python train.py --num_hidden_layers=13 --hidden_size=192 --num_attention_heads=6 --num_key_value_heads=2 --head_dim=32 --intermediate_size=768 --vocab_size=2048 --hidden_act="swiglu" --norm="rmsnorm" --norm_place="pre" --norm_eps=1e-05 --positions="rope" --rope_theta=1280.0 --rope_fraction=1.0 --qk_norm=true --attn_scale=0.177 --bias="none" --tie_word_embeddings=false --parallel_block=false --init="normal" --init_std_qkv=0.0377 --init_std_o=0.0 --init_std_up=0.0377 --init_std_down=0.0 --optimizer="adamw" --learning_rate=0.00288 --lr_mult_o=1.13 --beta1=0.9 --beta2=0.99 --lr_head=0.0102 --max_grad_norm=1.0 --warmup_steps=339 --schedule="wsd" --decay_fraction=0.662 --decay_shape="linear" --final_lr_fraction=0.0 --batch_tokens=32768 --max_seq_len=128 --doc_mask=true --train_tokens=198800000 --max_steps=6067 --dataset="wikipedia_en"
Each number is 500 + 40 x the weight over the matrix's rms, rounded and kept within 0 to 999. Layers, rows and columns count from 0. Numbers have three digits each.

# layer 4 MLP down, 192x768, rms 0.106, rows 0-191, columns 256-287
587497466442452469473525557511554498504519501489482586462489463459518454515557517562562513503485
500492456462538515539485509495517509535441477478532399478521521507476502472544509481564475493484
476477590500517518497527562514484487510534525549475466475483482508507540530512453542486506606507
482554561478515457556476478505499491525512535492551507459559535556557525524457451486459550410446
493596557502509527545484485549573536507442501482548551528568533570509494437497446450561495466496
495507509526407389477542506485480506536515468541471499490466468549519500477501487501512429515519
488502449497450435454544508510540517500471551469521517508457488470565519472550474458545459475537
524478491437522511523439543478511516421527427507401553553451451509532484554519488450475511544521
528505538518469473511432532487505515543525577563549514450388435544481512474479519517495456540452
506493492540601465496425504414513501480518499522461472502546507455545496542473428527524468508526
508513509457482537481454522521549492589493485499566488443496482537480455496531533501530464515444
499464562444548533516584426502548497526506511470501493525434484466554436466542509529551541421481
484455534489461490468477485470519522504489502490502527497464504477505473460539467536535451557547
530534482531558452506511525487539544536460542445509506470498431493505514484507533481506546422480
517504449475512498554594524542575524475429432532562501513520457546500505440468481504467534470540
496455508437477475485506527442527449467482515499511485493476535528505528562540582466563515572538
529489524447460423518525509438445449484463493506462504478496519500438502443470534508500512528519
482500511461529503469531521502463553440586518547495513533530457463605511538487536508538525548525
492492503458508486486551512633457474486525473549589482467480460489472493507521510490483497502480
511474480515575496483492604497511570447492545498501524517536515498525470520513544417461475499491
461519492543459433515566506462478524507463535440486436411515434550486441494431549465474488491461
501534483447474491486530436526507533544452528486520499518472510485493467533549528504504595464532
549551474500550464520467535479460508460512555530530524441470500482509499464543510434479452547495
486441462523433552524509573414480490531549477438523427480499523485502574446536459500421486466489
508532569517475448497521498522491557523457497511452512453496482460460544473539495514486424494492
503512427520492430439481569538405488492484470521506474515522505480502468512507472523476478538524
531473512552497479549543400527474500469433571522533578547502496462492438427517481469458476483480
514547493578504511473428475495501565485460516490549501550477524481444483489479480432513515454497
514511473530490471447554515457502525451419524516475511529612530502415536523484528487551487498453
544491549509542508576518431484481479452543526479472509476449422507432474457529493528477469546528
438417562479486535500469556499536511463554515509472510576452549569537531498486551509515550499512
587477484518473501476487488414526492477476469527483546480537521535553429505457545532471476508497
515516493497595467485493492446502527506580506474526504502490533502504539476486452507535560516473
460518522509457534425468589512540507542486542460434512454549562470458501461491461542548477484460
534514553590455513472512513530515456486539539521472497512595473565527501479513488513428568536518
507535513518461490527469430521530443484579526499560494503560503504508498491527533492561517451504
500500561461563482560426454510502554500459459480501584521500474509500495445498474460476537510508
436429571448446524476491556455497455465557492460564522459482527500490520502465489550485527460493
515498472523412523515473452471479449503493559487506518517528490498547416461478457558511468512506
505515499470448515508470417500471487515510540516480534524495552533542480459543576516541546467594
515482490505463496473486512446447530450513522464473463563485513528488490478468477469498486541482
499495437482497540582489562536491566511492512525503435465466496513493528515522503498519467478504
465500525530518567468472491507501528548480541554522483500496502505521537466511486507493513505515
512485505529540511529522547464525435511452446516465486538477484527484560570489528480503412514512
563474472484509472550500464491446548512511543544493584447444481511485496464499427457534493494578
491460492609485496568528573568554524508547487467544519625570512467548451442562540403518486550501
497501549467457479546447536466438614523532526484619543438472515415497558497447447413487524475541
436389490490528519475450566491448544500571495513539462482564472464524516527511522589495498514507
478449505548448474476522482486408469494476494492578516510579493441508542581466516449524469456432
544460505504548496484545518557518521474502431551486560515486421486509509533476536457502515468469
535514444492498565486468536505520551509513525475600451512424524457489583482532459532669507436464
456564488445443570535483497441514481443447511521514510545531500586506487460462538525450491491498
481545454477514484455517466478469469471545481498448436468512493493484569497530509469457522487522
509510501446484492473497548392465495479529533484526490538434535511540462485497564421519471538475
463477423505468479532504486440483495489520488494547495443526547464476592487486504511521489511543
503476529455480499492493556485520479485511456495504516464514534515532426531418466442597533586472
540486470449467426484488453473446494506467506444546515508540527477516450575487457470492460549492
560466501475483549453560466472468502463568483499467462547527550474489501451500481490474483515492
452533514517526509461475502561482439499510437405493505544512579537524506538473556488552510515456
458504518453454434525539460489462475472500559503479503510492544512460554493490450434523405529504
473553520539485596503544525507513538466542485471494395500446515425619505560446442552495497565522
557530571561463564488484521484495505430472583476557576547472504543477501492556481438523499537571
461472474497505500539442497573406549466488561457505536444499449526520492492501521477509544483509
526520513414536480461451539476562525531492495488530494513408391489476449520457513499475473455494
406478552595592469545464516500526515557523518471435539495540495503445495498477487565568501464457
486486531469508467505449445453495523482548521457512559525538590510439468462508520458517497439612
465488449481448469480446465535460542474452519557451513436579468516442517491542495458471448457509
523540528433496523500509410543468489469467445514473474453524420487542489606511435469452516490497
499452457496493490450467470481544484456535522457518494512480444514405462438478497472444469492493
558490577522512473477414488507473507602496498540528544479544533477492463469536497534386525514526
590518446472485484514492575508476512454489512433435468585461474417564444442363511556467404429538
499558504494447499518536478523512497540525567537457444474531575504519508485461506471492502480583
577495481480521487551495428541550583451393504462561522494519543529488535481500539570502538466488
499438554576528534409434487481484465472457551494473507438476545506484529541538457542517485448523
475506562470467500494421504527493491515474562552458495525449536473503470525466474525524524507584
484513573485459577539505557505459508559521518546451522515529506540515439492525530534567523508442
482513455479480498527532535526521527510494521421452544454566610579513487538514562490482492536532
531422470506529440481472486597489517484541432495477498561540500488452494541496561460517487519478
458511517528517551491514511486460503529565507496536484408474516579499558360529471511525536479530
565470546509476559494437465524573503579480498455469476511538497540428385493496451486543467451538
484500475484530516514411522490469548514512553488549548529525509521546506507451531439481524471482
439477534504562524492444455505559507538443546475531515504486502537458471436484534530496528473497
474502440550517531477532477516515459516491465541516532475492489479524525510565526602455517492413
459449543531474478435459493567412428482481499446438495513455477500517414560482486551523471559446
536503554468494496404562471472413494413440508544523522604476528444506462476399508529491523526441
600529470499481444545457526532441479480501449474488507545552484499455502542549502455476573449556
453471498586484466510522494509501416531488476484519412505504481513465492536533464500550513499489
482476524532535480520482474572497569524475572513421628545493514502476496477508483553554542572458
542497505522502519559455442514450572542434534524448538484521539529550490463504565497499522472595
549528570454496500479540477546467412492505501529457470490456487469489434533444480496547465519515
486441488503489528483529534432468531511485488500529477461615511507495517573522457556444463504463
476489456521563503524481380487517442511525505554556515455497556577574475517492535438543508513513
522436526550537457523621456552602445461512395380443468532493485457467414441533446606523477537566
564543430572503502464502515435511503507418538512447536499469514587521473472476544487540531537507
499482468509542521539493555499493515506531471561542484463476516453550543490457491456492540532550
497480556487557567434483525497461484441481531496480518501422497463498527490576586578495501544494
491513527479560475537479533635497458475496567476531518495492503541449455452483457415535453493510
483515472453514511483442565511452439466588486497477473472526479521552460539474481477469502519529
511499477459539494531518481571450487503492481436566495482465514509462528524516458457503498528520
574545419536510503500490521478535509522502558527573499444470514528545498501524510541481492473536
494508469559439481501495493449420506547466575485545527539531456507527492543513497496492510466546
511464457507481510509510476486424517465459473560568437458578508473511548491537504496482504527501
448481524459517533417526482446536541491486456434474557502598493526487500508556479540480622526497
540539502567465495523526485499454470490533491551466549482540441463452535507524446428566526508528
485479494528511492480539446559536531448549463510467483534521534437491494485513526567514463517502
390491546492495463589500539482470461526514520491591541614457471415447567499509480547428558465504
489495521481610601460501513373376583434478559591594565549542496395514546519528439632488660460427
507478521493501470494523512528517508528496444616466509540536537463437539528551492478523456538504
487466442594471451458503521505495513434552451502436540423535519553401469499515495550542530522481
470464499528527443527525556458417448480502500545497518486534469472573495554515490531550564486526
469461548497439491522509418493512488493563513498554561483601498477538470460466506521508521480512
454471531513463575486505441566538500522518498467476495501471464512578494463533478535476522504510
535546503512511471533531527482453507542533442491563475527540477481456533532469528568478528475531
560470521569475542482507542564497520529513466492401487485543487494485518499484492510520511549515
490472529478518465490497515581521474482486504505551499459520423517498497481451521482478504486445
477419498519524501483511469473495525438543453428504483451478455540538520528479458448480506489496
512552521457497584500461500569537445558497499499473515536529497496442515509499558421516456507528
429437467524467549553483487506482519588463524512460464439503484464548515550462470477524509536528
532469483510458497488489511482586451468563553557473531543565503489582492544460557515496472514483
460450470531432555571536478583514467425531480580543568449521496522495502481476499550557554459543
480455556536528477504496546581497471413476476507538576533439495535530489525542466498476526595551
559492532522529465449509505525504479437555540538470499449509503453480494536467551513493469463508
519565462505522415533548485535499494504472532577588510513516419469592545423480384486488549517495
441456443499508475475559582508495503456493516561495475520485529615497492584499441422462445535508
544441522460569472420495501555518492442479449475503548554461488470496452538504518527460525547472
588476435516521479516505481500494548459515426490509498555449390529481515543507494495526507542491
521493567555531472521442554463536437482489518522511533502449476556416486543453496471452539521508
540467474481487469537491445449516513539578529553495524443512414532524529537478512524496449443481
502520484494518533487472545462501517556491417415513558538535529460572459466493531427571470447467
524463520407539551501563528499474419454556463560459460535469495549472462534547477528494471498531
525487486491463453521497465529495488496499486530524501549490416550475566430458520516485480528480
475504581558505500522465586445549560485499483451505465559554473552528553471453562525498559483532
522561468517539420516466523564547516462498442492526465430451499456570529544499463444502500458511
488463454484565513486512508471536508534436514499542467541488537505468488412518504552487480482509
518475441495501460479566463469443467501452548478548516466437492465528452529507477455499512495445
453516533499501490487479433522502534540433462549495507508489536510510464557558495491475530552546
515404545458506489497420537459470483490527454464519485492466501497484487463537634486483482551425
453465559481541512513554561529494481416511485465488494542466478511489548578450532419533415517488
457494472552476502510536457483452495499451513485428547491586440568530455535491464487425477537529
536480529512513536479475468549529479445531525548553547503543519500543438497517473494461547498518
512548518505502501454494417545449551421561523540540489546549490453432482488528497519450488487507
471521481472521429503508499494511537521512499462490518488541515624555512546490497489452455475507
482442464457497490426462543470388498462447510527486530453442548541428507467492463515423513379478
475501526465503533474459546505522463482506516480435522595504433480522487466511525462534493474480
553491554414433448502436510471538544492527494479503492454440400473547445496487441476476444436468
492518540528498540486476526443483577437481508503507477573510489478449571501549512478517520500501
469443482430426428498486464517432485437493486552457539484471412495405557485467462489498479511511
477561481504526561447504496535565428479463554502525579509510535462481503483522511429506435434482
502510577512533518564489465464519583464494517514482512498509455489516454510506461498474528472512
477510462598531482513582476456467519443484520539487502465488512369456478503519582520487508530495
424481441575479534424557558461415475491478490494589451477477426445384535515436438571521618550464
542537489484422503541488446498523567524432450487526518536546486523475492432453469507560436526459
583493477504564585498511448482504435419507498541464498514474520542511465474614525515514460487508
524441529510530503557527506503412530419528420490514484564472439442445512424433541465448475480502
468462450479518516510524555479570556537481525479452498512538502577452455527517491475483432443527
497500572412506514381508417532468500507500450514415504486577495528485528410487606487438501494455
515564466482510517515478510563499513461557526539496486503494479550505422418510524491507459572510
468502596485498558508497521506522419530505468462571501554505513531551475475519421496513457535497
604441468506494493512547558554520512494590533512460491606521527526480426551580572520429466544526
505509512448521451517469502455550544457526476473532512505478483515466485444469530498478521509531
495516516496427463441487464480473592564483551471496577517484474462558412540524550490583503499498
531420453422479500504447435443533513609472549513449512534417567476507463467447514530513460464533
422399560415495563544530463575444466538507541513527507490465497498533500481486555458454492529526
483482538472475476519446613453512522499500498424465544531537499482528555473516544515436448513456
466501531560497548499478530533442462440559516530519519515457482488493468430510444530493513470463
502451520480542504539485507557540492478503414537505491528571584510573397504549494545523525460491
538472417530521490543577474514486507508538469500507524538494381529490410462548474423499491501510
487446513426473492527518473551511497489461458485478492439435593514514543460501406496481510487596
491483462493520513481404443491460458506513496485521550477456493468475498466482528524559489480471
524473473516510494518478504492486474452497461510531552518559553577523518469535490496557518512516
548463509490437530500541416556476508483386448520539475569546555521489609469501502504582458507512
432667561568688526691449451420601493660509404493444757332447533617502333451678591514670492823616
473517469449444513488537478513500458459533486537527520461494487494451498513594479474478506525488
448557508559504526459510542506465499545530543557576536539496527510452553484457460525530569471535
485391483447426460532474509485427501497504575474484516467504505498507510462478464502529493553515
464490496432528525503506567478471541539563462499508502518523513479472537531509582443571540520521
499532441499443512560464480513456509481459576532537517375569538544487534564528510545569474520482
507482546486498489506390512459499525503464452516520481521502439478481424491432478507422486497523
503414479451512555490531444537527505580516554521480500525524487489538554530526434535482525530496
509475562568462570474509542547430498483468524484530518498504513587515533444518541497520452460480
562552531481485524524509503449512491473474480526450507532477391468533488554506442523491492490508
457540487551478546463497449482512426568535514524550552471538457499567460463488516498586410576477
481532533519450565520438470555487486557457502476426505529484483477524538523517479393449527450503
526528461519453439546386505662536476542524513533495506480438435530519489429523477473501451562480
486451565482493517521479511504524519472470504573500474520494492517505528500514534523579542487576
461509509484423511472470497418481431496580533523525479467542495522514455452467534528514455522442
463468472578442503487466468534591533395556514492520602531478405538466539502635511510530545540482
535495446447487472453529482521449520518500552499458523486549514490512489537489485517489509477419
535550522445498462524589468529553534534499406484521448457605507502482472512529512572522567546496
522420527508536446486536508494551438491535543591485496517532558486550494535593517444491512515401
521450471485513489508463537466495508504455549535501444553466455506556415487411509458521474481493
509556488526450483455567512505526555525479498505467509450495445483485497555521407482510484520513